Weights of a small transformer language model: width 128.
Each number is 128 + 32 x the weight over the matrix's rms, rounded and kept within 0 to 255. Layers, rows and columns count from 0. Numbers have three digits each.

# layer 4 attention value, 128x128, rms 0.0751, rows 15-63, columns 0-63
149102140161105113141151129127134102127055169109148139123144049176142134102195142102087143204153138121162136136172137164125155117084128109167136100135101116155160172107121107061059080154109158
121156096146128134117116147084104100138104151101132150164121087127149113132088131152154155159162100200125115102156160089040104139231104173118145133171112152139141169144094108135114097138140151
120171148086143116108130045104088112147087098140142143203118136118168126122053179157210149132065154102113078088086197112106161142235155199080150098151117123144118179136139127074157189122167146
134152116153145126123159126109156172105110084164102148159190144123166090133105076138089097148126124109140130076073112169118105083126146085070134171124175076081106149138133156108119129135171127
151153127085159110160138158155179138119139098085114173121135056087192125142070135165142105143125116160162109120054074139156146087159191171124117153157079104165121160170112148079069150114135144
121168147084096142123140147092162070140144089137103060099102129069166075150158143134118131180116125140079157179117183137091095117133222143204115147102068125083180137170172160125113084146124109
147191165121087122085118082120134093134112078065122129106132071104089167144181135124176088192164091148139189089150094111132132145113146136192144095102143149092130091139151076076148128136122098
110161028089152153114107158116086148168099136193093146194094134144116142150147137121157147094101086156112091164142087129167057145111111150127123120122161146087122166173098147090182174135174130
118255110131140129154127172116135131151172057211105089140176091160035108148161127135168168132086132129084105106122093164115158161158130177129160161127117163140117113132132141119117146150112125
146074114119194133103107095141128097121129112105139140175118072118175133119093136151130069127110148103112095086088156118209176141100102143103092121135151162123116082119114135126132170124160124
115110228166127133082123133159161135132093108150167136138115045195135177117128143163114129121112099123140119112188195120063134148050118126166171108154127167126131130070132107149168160137107130
084066177173085126061138122127147152152144155123140187129158140116077147156078104140098166086134162142137114149137070131154116132115099124140174161130090110092128154118150140220151092099125168
129149067101075141159135090125135143121095121071135148130091096131067173116137114103135120147144069147146123114174124069110165161136048026203128060149074170127142114117122101165181117159142137
114124093166161132102101142136159133102119139124112086156110157106112108142141093103087164136191129205122113094162126139127100143094142172110127087104140062088104166130143104119176107129110112
122120087160224137115129131093108129114141112156150125146145145131129110149161092129141094173106131091081161129102128218189118112087163172080084135099134085106164127134137157049161141111117099
135117164177082133075141205140117100134121128114112101134128135124120102133125106156134183117108146169092150157107118172086078133152171109091109075137159079062143172122158130130093121150152109
146189128055116140103123140111129089113091114211141061154100150189138094138127170078112128157147111119162069156122136108133051132098170118139117126106115138115110155139087093098144106167131093
118151111085091131166119119146129129130171097124121110144118162105136137130130129149115103115131140100198086112127078139117168116169127126186156132158094147126145119154123173106163128116127124
131111183114194135095117114120144092129114086111130135128127081124125086123129144154111141163166080102206135120101113099144109097118083121141128172160126134140139165145159188091082134135087144
153143086120096118130114120127135144128108133134115123158156140158133147141121129103146168117143147140164102120088110149111143167146135130171121107154121162148210082147146123138176120124154120
137076102139155142178135140128126121104123184129090153138134120143123096125126113139058108091127121138101122117104163091096126123121145108133107137142120112150156140106114092134137130140163136
123114134091173124049142121145126134142128105119123104128125134124140154151135129093091153140104125120143122078097076150124187148101171137186111138141160127098087101168098176152149127123123152
092163129087151125155128131134109092136161129100129145159121092098095154141170097108102139150136109098189115122131073165123140138117115135127150127141137153120141175107159159093091157098136136
099144150127157132187104109085118175123096145145147131123148130182117108120106113117152147117109115136095145116170153094121085064138096122092141123129156125175133109118112085139160111156114113
130142136106151134065146149152092114114127120166120104127116149156152139122145073157180155170120110145072121137101155166131166116117132133173160155126137146128132122123157169115096116120096137
106152151144112135137117156111104101126120117125086114113147125178076142152089170154164131096125165134071130125117151096148154128150112137142133140142098180131126157133191093116093149145121141
140147146058100115143133107151135124124117143082098121128098137135149110132141121183085143160125134148122143122100133181131174118109131147136154132126134132081090114094135206138133116123154123
133131115122115129166119130154164141107124143207124117139121120183133098143083120140150150106134118186122057213141168115096077120098126108114135117162121180132145142171175107144176144108157121
139132106153114116130133127149123114104142110105113101165115129097161135146152100128065141139132119145138146143118066141139132172131164133142113123104122139125133112083151135140149132128108155
129108148155119119156114112135103155137139113008130137155112151142059109139078139147109121122148143161131176088116087150140133152154135133137143126074124115173119078083149184142141102120091119
120094117109176127132130149138160169137122126149112115097129155166109172145103114143072124117156124146107153119120149033095128104120103105096108120148145130135123125136130082151111157138123122
133149173113132140155124123135096100128146117088145095115146089111105097126117094126146182126142111116127188144122179137117166136131167116119096095125156093121159168073055192154140121105127131
107169122145126108151105138123097142117133154060131191121135163149111110121128155126123121101167115119143144156132181126120114118094077064087131100120098121168177157106105082109126164112133142
129166105074128137113121130153156170145167109127117096140143074129138092101158157111101079125148103097145160129125123156130077147149112173157129084149149114120108136134140134107135126129137137
127122136114161123096140092113111157136178112112108140148123150116115133143134148130145159075109119138156183155117124187115104131130180068136106121170151103079121141120127152132134098102150142
080131155095126124135114139142131146103100133118176148171122056152127119132140108162116089141096156140084159112140164106130110143101143136127123117134090153182130131100090096141132117149137155
100096155139116141126123153168174120133180118138134080136106080121112093120059076124095067141124115149151157147124153163119121143116131155154121130143121134137104088162198127102170137114132115
110175117140091120134124124113090142092139175120187213119110124160096146118110143124182164116133166132106139145176111123114179164103105106094153124107134137172159144107169093084133152129127100
134128142141188115094100118143142155127119111141124110133151140109109109085172137100116080079098100113137124133126168099172131129150142110124128091159137130133090159136108119135180115084147150
102105143126168123095151163156156108127171101130140069113118114178110096144119117138113088135127144157136178116111128131128132088084126135100102112102146192157139086145169139106180113126092107
121086089126105125097146154126115077128087150147133129127110133039146143137193151141085153152129135127075136120128102127197120127081120133157136163090114144145126097143146155131055124158115133
091146146091154115120123087087143087130115102118128126160155113094127127112143130099162143132148111105188115088133123142087129134119132128193105120149171132110128149150118158107116125106113146
139115126137123140081162144138132131106133130218119092089091117143121123156122127148108144144111099159127104113104092117092143118145159094160149198102133168170118117135152119129104102124123102
143125097137126137121135107151109034132145112134122124129091127127144093151125165133067174140162130121118123129118130145100140178132138102140125160103128142096103160122125140121102126094121135
138144179155156170084119127120117137174050136206086113129183136156108137136124101133146101083104143130064124125140166089119055067126127129145104126147125087129130128145080113174071087159104133
137171155094160117086100130142090158134135101107144123146094100192152147132138158149145111149114096134127160092139147166152189145121138096209147145126095100107089164148109124110093129117125144
161119141136142133113161106118119102148090104147116126153127166121134124153095166100103189135152113158146093108115110109115156156122111118169148130114158138124140151141116187152144117130097147
122193197141073125172112085116101115116103117101122152109153137193141068110130145140148124103130144114167130160151116128115128115167121125146138107105118165143084147111096126110148110117126117
168136144143121131190091071158122109148127079116136141156172148165115167098159157112114073107125132098130109091140073154159072162173114147170095113148099124067130150111099121142154121104158157
# layer 4 attention output (transposed), 128x128, rms 0.076, rows 15-63, columns 0-63
131091135125091158121114116054180158138122117133125073130173198178150196148145177090157113184089092083153111173118109101136098163082094129113133089121145088137077139144096127120163197157130114
157081068164106114066100170038145162168089144141147126125136141155160182124141094173124117157112126147070133172103133104101168202104153123154160064067123110196097205189117188099076073154129169
129070153147162155175089088156138212152161114118110135227085032153111156083099141139150155157186154097113249103061173137063125088220065153170132103108106175156124154178083126109079081136117128
129143182093151119130126192150106119158119136110175150194190167170103122128157096107115126104177111065136142087121077160084077105135120106098086113110142174085120154086133079146158098100110117
140153169131101046076168169117168105187091111129191094138124114182168171147103140080132129125129086121175134184093123148117115086090136151106031100158097136135153148153065130117100107079128155
141077161055060050146198101103107181097139074208126158104116188101121079133144125148137142130094119181125098197111115080142056167124108144131119064142115131189202157150132098145083106061084160
185119119137110105088238091107136127123160101136044156051113182113135165095143157080111140123150122140159070124160108162103096150091143156119108131038162151195142179111131155073105117132121148
160118137138186155163161154122153087140175151179121177151103140158083119095080136138100147116114129161109137100077137114139107141112175160147124119102107173096168160124107180136089077108147148
151128134148115153087100177072067125127130098201096111074125101122114152082134128157148139117103098081185159070194141152113069191128133190108171143134090099161162160155133174072094119129088093
106143147141159152116153075126127115090102156037107137147164039154131120119098154157121138055151163120123123109093139144082192068128092116152095113104148121118127162121102102101149147074143123
129163126127129128093123030092131137107144154133099123151120119103134158098105160168152165116126085150083112055135153109118193147133107161155168106123153167100081099109094096091148157109141079
093122128093145130108144108129092072135070174116171134140116187117148160101184101159129127100137114072169076081165105147136116118126145151165141117164183147083119119145170153097194110174135075
204099108161106132128172160111125176135125083081123193164146138119117142190066167086127081137147110121076112148165143097175119083077105106157242136042142058123104166143141124127096144122192125
114121130126180157064148149106148116146142116173109148131158154148084150176152091128111185108164057136146065101159122148101203141119126156100098152091133129108137175165118084103185031170120146
111137125078148231114124073164090118114112140151081153134144148107123113108174162156129142095138078117135116089100134131142120115125082130158040136141137137123157158137127083137134093127094099
103096141103165120131089147103132149098140160202156115125120130156203174128167125169091110126149075143189123138102134077098092211112144127109157073121150140088087108111133096156146128084081169
105127148109144146150160139099115140058161079103087123140147122118077149145107130151115112158152091113100146135097095159162091141089101097103103085117095108125147164166171162163147056069169077
130090146121166172114119116149141072115109123126106124136099125159119095120145118110077116155139108150093199151136139115150096104154144121109111146133162127121174145113155125151132137061094129
122147094118138051112112131138124181083087108105151156114111193115150142122159107137153084110124136139084088142151171133121123152121121126096132149090130140140094082106120076155150169080118158
087113160135118153090135143163151163090108141147116147123117108085124131139130150155130085117132130176078189118173152087149115111098125145077112151135122112116114158122088093096107189130123132
136139115125111089092148136133124172126106113151164101166144121108107146170150160114190114131155144109122146093129098090124123136092127168138149102123131143125099102133111141115107134149130117
096118125140138174150121134136158094146130111103141129113094133135118129040134135160178118139159145130096147135146166143122093115110128125099136131124087133132151137100152117095128152135148069
176140114120165104091143095139120140129062175143091130129077173154170120128157165095141085089096147121095126136122167099165118095131172106165166189129091156148126089118125088158141106122116124
154128124143122064113125152149110113102167121114134125128125130104176149127131145114077136124123112117146094148131079144124116148115163135115136160102120130096069170127129191134063149149129153
188110135134165118131121116108122149165127103094143166116131092129109095150149133111119149102102146146127128104140143091123136166135119127119139101139120104185134150123083104103132113095123153
106095116119157096103147151152117164097144163125138133102097143117157101088131135111089114133107128133140119107155111142110126102122106134116108121137131121095125102133139175116125128102178123
145098145135153137155120111084154142183139092145137119129111117152079099166161136102167126119122106107139114127135124111147166157126116143120115093152118101156190114150107067108148130123117154
108155107151073123127132106110132137162102161054121151151148128095124120163142147100117200141152092117167130037121131105149152164106137168140108140128077136160117092099070160136095159180099119
144136132148148170112122098111139116169122138149128153088101135160098071102106124138177077111112101101107138099074170105145136071132105156125099115149132094133155126166159113115125136105141118
075140168123178121154158169144173081129116096170119119109113116132153096117164146132113042098050141114113065142100145136163125115128106111172128113176138129096133109188164118123117149121132160
169161101134088113108098109114090082096140112115134119189138076101157156134154161117156125100125076121138121092128110183117133138124112131156102132185133116107095089127107192097126098119099119
138131114149103163095112120127119115145117121198122144130116121178152148094142156154133118126128125090122082129162105141154082103112109132118136173094138116102073085161163102136111124115115131
127102133138106163122084100131147177110128125172136113130107099104180136127121103159093108154069133156127115140124092070143159121127150186174151147125169106155075091120133139135157120187125068
114123130148123118125167137076122083069100151101148119131116122132131187194105102169154123128102130146094123071119108138129162116103098076145109139122132183118191108170154107150160073111103140
155130140124118216148135158149141129124089136150141109109129142157150122095114119144122137147139149097091116121124134107148092134125104144137160102112114117154130110142130115125140105144127091
119134108117116173138151108127126118188143128150134129144118153111148122141155158128142116137172101131174052094127129124142161122093112149126136161121150110098133115145155161097076124115130139
151160105121130071152182138097154113112105147113101166098145184124129131142143183130180114089143093100098126080134140101099137138122144138137127111102117122150159113118116144174143148098115165
116086128132166145152118137153162174207111136165101129111107121094114104133104141126052092125086119128152132162159130112162166093141158139154130107121089088127075167160151191161103121177144104
076130122127125237133125115147117111129104118106151091145128131135167154103131105120140168138178146134114113168124118128104118145145133119123144130081176111140125156115151154142095092156124069
144137117153134073155109108127115109108053125088126169129154116114149126113144163143124126126082127112079085114167138157105162177116109125154115112148099118145139127153116158124127112079169149
151128130123192117120129091123125169141106114102101122114188118119087082165114129124178135115133123140149081160107140109111173135132132097120120098146148119143138123105095109141171149127134150
127101105124123123118102149159096134090103170110128151099155148164151129120114093158107149141097175142068157136155151121104120139121153106104088172114107140151116137093114132117125136101118124
121160140160145097122138136130174101174097103091158154165144096100075124120138146104134160122150170111125166113113166169136121160133099129138108070198082137122134106093106140129124144128142126
140121105153154141071143093110142146180086146167120146133110129143111126122105116144178101135126131096126120148113142136168145146133097150107112113189088156124141078108127094133135121127128122
130121119119108036135129144145111151091173130083129114130111121120139146117139132120130161151125128130140120128106094133118123156124137128113143137106107162110114142118135144107151160132195151
135101134151136215146127134132171125143146117137146163124086121125122135057127105123124108147146146153132104148120132090143103116150104150085139136149166106143131113101165113107139106112099100
097133117127141113117105135142129130133143130111114132104096109132125140073151121148134100124101141124107157131108144140143105123136136135101117145111080145112120115113125114110128159129159099
106073126113145186101134140118151126129125140129114111144117135116157188116135094107088122138155103124117130143136107111171147139150130125094155165137180140099144147106186114133115176134132118
064091126079115169067126163144093140057136199129101101143107135150173191127120064141140111155188103142139127132119141086107135066176133098060141172149205127112157165115224089121106121118112110
# layer 4 attention query, 128x128, rms 0.135, rows 32-89, columns 0-63
110107130107146126135138124114123124154134119147089157138145107150116122143135087127071169128136126101164089105112094138096125116144123112153089116134156103119126165158150135158155101136123137
120127129087116133128127102111151149126155139072149128068149114163146144092119096145136098126092146125095130155127160135168128100130088147120121111130131106152166116142112142113157114119169111
120093123139115110111095125141101140113120134147067138110103146146151126116149145128093117159114142122164116122129143068112095162152135127124130105104088105152117143128138123104140165128149116
082150113105115142118135130123129140146147134119163151096173168106136138121121133145122113120161109127105123141163147127161142111103105146129127111139153126126128150133129155123138126095106091
123158117138119135095138092121123108119147076110119153143175128143161123166182148144129155142136130114105104137110104156130126140115105124127129145119142144124089103127151152160132106079140160
134130112103117122112099110153130123135125155122093166092123113176137100112121099134129135120120170128117133177133126132106119136141118107144126085149114111174156142135110109171146135156141120
130187127126117130133142120149109128134127144116188126175181121113146141110136104153152117120109134103116095151135107140124129127123102094123140101124152151103105150084104130139112117165114119
180127112137147105122153125136069148138110148131085143087140108136189088110152174130100119124137141146122078099157147099129095122101106132149140145122138117109104125120134193110129151108127100
146086128083153128130108138146114171133122150169111158118138124179112112085099143106119118102129113113109116161147159104116154119134084158140120098155122126135164117154137129098091120145101096
096143141140103139129122103120158135101133091144100166115138141153127124149154139111139136122160128141103090139104175110133133125146089152097123142136122152154151106143166112116166135113154127
159146128132100126143105150155134103171143137155105086140121101104116134132130113131155185106146113158123127141118137161086121142141155074126090115134112126119109159096117163172149134156137129
094145102134104138109113093113141130128085105114081159138117166153158120126161152132107118138165155123152075112115115096128132150173157142117148142131130142153121124129140119163121141150141128
147116138152166095146130127122139130127160165080116124105148137096094086096111120127092127122124159119173106111116127113076147141139146129136137061114105134119145129124146155082164140146167120
134120111078153127120085133112113152103146121117121153143136132150094120142125110090121162124133158116159099146107133124110135136124134124124132117123166138169171130113133126146137115169119145
104140103157136130114157128109117148132083116096113161137138100080144148166150119111135169149134110171130106150137130117162109153122150126114115126091119092128145153122155141126126129113123150
148159136114100101165111101117116141134104174105156140125125154126142130126128082125156138112118124138119126133132148134128137142140118126091100097104133134151173110157088113126153113159118115
125137108130078134139134116122113119129171127118133159119140157159102154125118121127152107154179146108157107091171135158112135117113115163107143158161161124143160111109100165100125118108098121
130126120113145127130137103129142098132133089142105137102150152147119162129162126143132158108117156101102145125097147160108115144152142164133115119123129129139135091121123060167136167105141155
120095138160119134118126172132128145114170121139133073104116103141109142134103136113151151139101151115134145145122115116118137132127132138101107103161124168145154173133134142087140124142157122
124126156122099144153119115125162138121188122148164110115109100124145149116145099126190180124132131142101106098145149084130093101109137148105117163089176153151116079116125092086143152155150098
111117127132116145099127126102100138128116121137121118098118130156133126165120088132116153149139099143178126067127137127155139134111110160156100148129128126132152163159095130142177120094115143
122139156118116159117097160136158144126124108071130107151095114151120141107107136115160143111135184143114129174138145140130125109156166125111161116173115135129136125128133137117098107201129109
132130142147146117134175126133146114148136114126122134095139163115100087116133129141113122103135123111139160108129145084123106121147125150129119120128103131128162135130140097102139161089126136
186141132143091123103110097126120152146088147113163162152140114150202118133131153117134154117145218094078130107152121144101122133169092193156162099185148146094092100155076113137118127149109112
138134132130121113111167098125119091115154097141141117135166134140129130162133105120151142143111125098144155137096134172124131136135085124129110116145119158128159111124141116130134135068130174
126098116121116115117136138137134131153115116115133134111108141096136104111110135118112121147132136109149127161141135113126117127154097111106128108146117127143119140081146132110096149139142129
145102156126174129165123122118131136131119147114158145111114100123062087136084095104115126103103117186101161128128104112107185118144125120170106104126111128150158152191116123140163105151136112
096153148099117123105122135143151162137123127179120147146128128160127140128111116173116084123122096129127138128149155112134152148121122100135114100112123111156116133129097117153140128135120117
128109130148114122151152114127141106130164108100145088137119151117093116140145105148162161128106117143138154155094126132108108139130156109116095127113095169136135098099120120108129151089116161
117115148165136129124158097110097097096157092086133118134139110106153136153154115098114125187105101130170148108095100157155135142135119121109140185086140130112127109137158112127123136078158174
120167088138104146118099097127155154130085152165123154124120171115130120121148120148137140077163117114133129131146149086116113127131119146130133108150144081126166160128115095177144141135087129
124073136148165103131123119103141135082152111109139131130093112136111126135145128113114133149089129120168181133124105102113146167153135140109125134092115122134149101142111096111137136123161151
102100114167113158153113155132168127114093123102124133148094098123140156160135121094149128123127128105088143144124106135159127145142158144118143110148115115162137138101126087124144148129067169
138101164156118111129115140100097132088096119083151098176139103132080147197115123121131144138076117143108177088081114134156168158148136122161116116132116157143143122150084133182137114134097168
160108098200151142109141143164118116179027156132087134170152165101152113135138170069143112114179170113143065124140111106137160131106112148133169120191147114100103155153128158118158107132095120
118116129134147164146148102109137119169127103121129124103120171153144141113136112141151127164177116099164148121112130156115108131127134136139137136169156113074161107146154081109157122093109133
093135111099118166128105092116101140097061157140087147173102111117145161106127126163118153084127134129155116086137117100139132141128180119130124152077146115183120113050120121170159140178102106
089140122122075134110169115078127108120100122097119189143092143123171135136126149153128108131118089120163122120141132137174119152165119166152127150084143168116123132142150072108122135088134148
117123162103099151124128207137123137139199151075187065176078089109140156123049122128148072130115099154104163104127136153149116115084154145140160149142114161110105142164125130061108112153104109
163117122116149116128131129152110143116114158105142098157146058155155130119116096127116157126113147144146073128161140097126118130129127120147131102123088138148168141099107153115120128139127118
114076145154159107114133170150186155144136146099135142149097142089080084101094140125103106097109129096150138127125147068140127110161143114125125088133097105132111185152151136071095126129139139
125139097149154126126112136160142101159087146142132071086110125106126136102146159137106128101141188127099134139143129124100089107136149081122120105152072115156112136079126137139069123138118114
153148124104103115098158107135130084147079113113146119140087151142123118088129138124165101153147114108105173136161172132128111104120119120161132154139110095071107113144130135107106091099103146
175141164153154095158136146101103104110164164120164102133137096087075151140127115088169142123108121144136140112166121146094137127141124144109121156111120121142132102109085160132093137114140144
133164130110099113144122122112106118096165110125171119151169114132132150149107084116167132156082131123087121149120143188132134131113064161115081121086124134145144138157133146139130107110116157
136083094162167126102142121138151121157151128096137116133114084112105127119107088116123153153105151138126105149108122138121124116124141074101096117088104112132143139139171131133133117139128137
138174138162106113110135119149155090131111105111137095157135121152127138139162162105120137125121181110083147157117129152120111129127141130120142074169074109136128124129128076121125173128160135
100083128098145115135141135105094125104108121124087112134100145160134139143143133127081094172143080122144162056135142098122117141104118167171134164114149103115135142140136124121146145103109153
156175129102124116091107175127126113129085145136147167150166129154143106101127140132152089120162157107086124165142142142130139102146107149120127061179135145067053125150093141163043121141144113
146160149099116152172114120124160112160173130122177123117143105163125133104108105106179153155140209099090109171163121184106146113105132133107156124135126167161146076115068116115118121146116126
088140118093079128091105120124096113117124125151111155163102128134143131128131194095136141133138117103155131118083157117143139153134143094133137176128139136105127176142127117141095170158147142
120138107115128119136113149135122104134122135132104129126144057103165179102139153155125134133137169146171141144136124141131099123130130075110127141123101136123097142047139158157079161114127128
103148130107156133073083175123108129156077120139057149143113141136109063137103162145090146093181073168147147138122134134135120110151145077163164104184143128090098216141173167155064103144099112
139130130137092110075138158151092120154109142156133127146165143113176121149114155135118153150124114075173069121090090154131103168167117103157093134169135135123106164087105162132100128130085144
124115126119132107108129135133132154122103090123092163149151095105158120129155119146080103122114144090130121150131134101112110152151118137135124090136085082134069138101120116147103163119148170
093110092137111134152118111115147151109107130124106138165136141144085152146143116137105120108111140098130151141128150105151128142160110142103073101107114151129128134132139092190142126129129132
127135115111142138090117125106136155117149161131129151114145131152203117132115107150101144118133154110127124058162130107144096108119060151129133135136162117158132125163078107122104158096110111
127136099123139131110156118134149111156112133178121146106119198121120087136139133117078128147177124103105126112142150068104148130108133132151138135126138079107107149112145131094160136134126109
# layer 4 attention key, 128x128, rms 0.108, rows 32-89, columns 0-63
106123141080142151090111108122125138108130131161093166092136121131130083154148125146047126163118096093147090116138075167109129148137141106178145089174134114147177156154126109180150157150108120
170128133151110184149125125156140129182136140148183146111132066151123134098106073122128108097153164137079102145128154112147117103113098152162140127101167131129142106133138164116105070154116100
119114114129125167154087116147139145143108155141102120082105122140155117076108133168122111113147163166159102133173137091146064143120131127118155131107122070162117146079122158139142146150131092
188136137140132114154157129134122137148099097134144139145179133123111133196096138105123111129138104126106103107136120106125163137121092170147104129117162152129116167129101157125151100111101171
099152122097114087129088100116111139084154112145107168101144123131145158101164136163123129158132106133106096146104130138118161130112132115103096150095130143124124109129139104136129143124173141
159144118128163092101104122137124123131101176133149159082135104175140099140148107153112142107125190076106103154133153165147092122139098048120113085154110121156120132117089119180104131154124100
122161121149126114080147137113173096139161145096145130152187104124147136112114138145111118132103130105161110132086129185115139114110079090114147111141134159105096150121109109120095088170116148
192099106148143090110124111170090131135140149113130121083139102115174097058128139170092117118127131183125102096142126102096080124147110151113117132099153118147099132083175190099148148128158108
205125147147161129128154133143140143158108116131145155121157122133130089174124131098113128108136145141135142137125129130122135112149094122132131081171150126122128132174153171112097090102098169
115180172111137194145139072137151163111121081101085173120158133140144111157175136117138108138167116097090066132118137071152132151109111155122137111112158144112130118142144105159138106096162185
107121144108122103127147142140159087133123120090123123161158125108100146148117142110101147129124145088150131151097102166127141134121141100165108101184124156125114190102120143182116159149110102
125139124132136179124105088143131141113081126141087160109156145152169133144184143133134134158159132116118081127107111096181131141109142153184138137171130115113115116111106104169151133115099154
144095133126174174113125122129152146160185116112128142119093137151094101045108113138135132133154186144164098146145124132095129081128173114141149097172123101150125148111136138112156135167141074
140112162122163164107104116114096174085148108111093136121164137160104102181153114118108164166106121098173091123123131171119121161116149080109099085142141157135145105130115127149138111145099166
072149107128126181137141094113107138119097119110100145115139116115168130131157137143121128153097085149156094149176122143150140138193122131110117150051123135159135161042163106146160132139116146
154140110146124142131176119136127119156121166122167157148134073104150137133138121125136170094097142095114128102118140165110114155123122118090142102114153166140143137128132131123105088144082131
182130142145105070169156151096070125109170143123165148119178171160141124185118142117139134152158097086160140100127107144100156129131115147126111138149185135106104093105103117136131124100134197
069153136108128149124098107114151145120116129146113154112128140137099156072158140153149137110149145132144125133140168124143098107138160087124114135136127124160154119103139098132137169143170093
077118163141117065173166117134161136139142112074169085150086096138118123137092113117120116131107174123148138145126113152122132132115128120086139088111086151134159142153126112109112124103121157
107137148123075255151102140125147121136163137109143094178119145117159088083138108143103109104154140067119140117115143151135109085132117169105181147124187164112168092160143117088118129154096049
145114121128105076125130099119091163087120131122136143103130127136159142227146110137140130146093082110135134099125130103151132174102104156160101140114149118138157130164101107173174142072128167
165140150145129146140161123134164123137111106084138125164141126114131115159141118092134140142155148085107140157110119151148139126147122154165155099167099129097124107146110138125108106138090143
100125095146181160140178113098161151164117099126113145106104138148095101082128153146126107103147135152117167105171147125137112114162115132132148110108122101159152162104130098118159185116172143
184164147157091000093179107148134138089083127104171136151153123131144121164167132146122150110119148094114139130123132147111133154146123145126100107175096155105101064143078107091119158083132168
093150122101124058137132104107104139117167144122105146123106127144125144096138122151158122116103127131148128157130160133115108120122136095094086133087116147148136095112134087124135167130182128
138129091155125087125144174122124150194089121120094125126132139126123093102129141124124105146094154155131129152138104151154119105152115098148106089156106136159100174103144110126141170137112132
181107141137177110095160132120118134108116119116146119124118094142109113206139108097121156143082120127082145119114129143124158161136130131143117099153116125130158116209109125128143087101143155
099133118104150209123100129118113137123122161162110170104150140134166151140128152149098103114132122112110143118100111120142131136123110107135149133132162117096120175180132148166111096145110106
058144110129136147158113148105124124122133141119123133118097117121093153074137136150146136123130155140137132137125150147121103109135147117079127125079120138140144114105140102127120157140174088
074111118123109123138111130114099125131170151115108111106072114123154146090145108148159115155124116164159103141146139116164111118114130122094131156075127115146138090115145102113158148123181116
166143126141120146111140112146138119108055117149131142140151143148131103203132134116120150107137106065122137096131138112131133166140103140169127123149128128104122171127097131151150112101075164
066122126134134172141100116108133146131143140122109100111053108135140116084148105136144150106126157150129123130142154135140096127135171094087141124085121120146161106114150122104144141149143120
128130126166094116147167110133143134095080095113179108167130159121126116230128135093132114097143106090085104099131092122143135170139130124146140099156108106134158147165111104108110137116092185
104113108131117032131127122122105144070141116121131098150108097104123160186156115107138137126068105136129146109098118121113147155139157111133084134100100128152149145151123113139130148113171175
194146151145146053076180118157108155104090117094130131159181132140120136247127133100126162130107112133143109125126095130116143167134097141122098110158104138122112109121098114130129134066113177
212132134160103109124140148115135150119099139145180126149164128147126150203141107101141139146139135099147154116158139119097133138141106172128118138200166131106143113159110095121129114088097169
122126122155133252093102127152127102116122139122117129130154132140124130135134097145132124152153116120145093111130105125143114134130121159153142116170141120123134126131105165161133117127058129
077159079148082199123143093098117132120122123152090124101106153137140162131127116153137105156128091140124098133133118091152125132157100149159147192058172136151152080123161074150179131103121146
134147177141119129133175154089142115150152123118161118152129116128110131173092133094131111150102110139116147115121117125136136117104093159141152124146149136079120127206111117078075067113095159
181105122134141067114142105165116139129144155102156133121127064087127094066143103143130111128088125125123110143141160129113123144121142103146108075062082141140137135104123153132141132111149093
115099127127169192157128145130177174181102082107123112174087137133115081114069165115104123106111147139139159146121114110159131111165119137113116133113109076155104164111184151067135108178078052
125135126167164177158134184170174119184082119104121102148111108126124119066117153126140144084127171131114145166141113153141092100146146104132129086142079110113112146073158130115108135191081058
162167110102140088119151148149119131151094133144150083160098143140136185092113151135154100106145085113136185128173147150128110113129133175112085183097064133096078069120131125086100084087109129
113125116123129101175144122129139119105149127113141131119100119113131151047124130134132125123101138136111127133115137125120146130115183124110145143085105144128124107096166124089111151159184130
103135094088097061136124128104097120113158145154125129104099116116155151088134135161125135120090119127098117152121121134138145112109139083120132162087117153136133120136136116137112107140165155
119075138126163150169113161154137157167114122120161124123105090140126092072142103141128122112137186157138117143151103104108098105137132117086144124150098123184132126099150116107135121134115097
138151127148128058156138116140167108099073106092161109129110123109142128133144158131144128106138167101083155148130145114117103162120125141120101116106039124106095096111106102098119170122167118
102099106091137116135099111117079158106139143163117130096094130105120147122149144155135116114115106128162124072149170086135099119157131137138143156078141097136152110138149121101127181123132151
158176155152124059073177127124139100098108114128120155145155156140132151166121145143100117124118127091110153140113112174111148123129118131105064115184118138082077076144124130163120105106109160
178136150154099136131146110133166108139137131086177127160160146149118115123095103093145149151124148095103141149131119158107146124078145124116135091175135147111114101154072116097107082107113145
077149126128114215083082132120106110155152110107068125115084155130163116159148151124120105119179119109166106085113121099156089138120128129143143118152150122090109153158121146145110154129080113
090141122155116167111099137147140104165139135130138117106132102083150157023162120138119112101149179134147081097130117152144092105142134114071140102118119125117126149077172098123118150182119057
160129153139147114119149136137123110119080116112111151141181133130129101211146163091108110125128114117132143112122115143125140163163073139151090092179128108108106155176129142144111126111076168
124101099115102000109179140143110132140124122122134128136168105115133151188173130148138119133074110086179085105111073144143145182147136073125089106138126145139105172071103144157129181130108157
091118105117132124141115120144139143112141135139103138093126101108133149064156125155125102098152153142123113124126128132152091132150151105109125129089130117127125129100166138134140172153153076
084122068117088162117118099132097177099113139155117141129128105105134151109140134172113121131102147099121132132123132100141119151120137146137080130096095114144191148104101113192146167126138136
138132087140107068078094126078134147097094116202163152090089121139180118141124085199106106139102113063121101089146157135124162148153098125144142129092170173141106083197106035068154148137120160
177147141113133156095124126120152133124057103143126159142183138192128118204104127135136115147147108106157137106152134117135103139165100136140122144146135100123102101124112136162123156116080137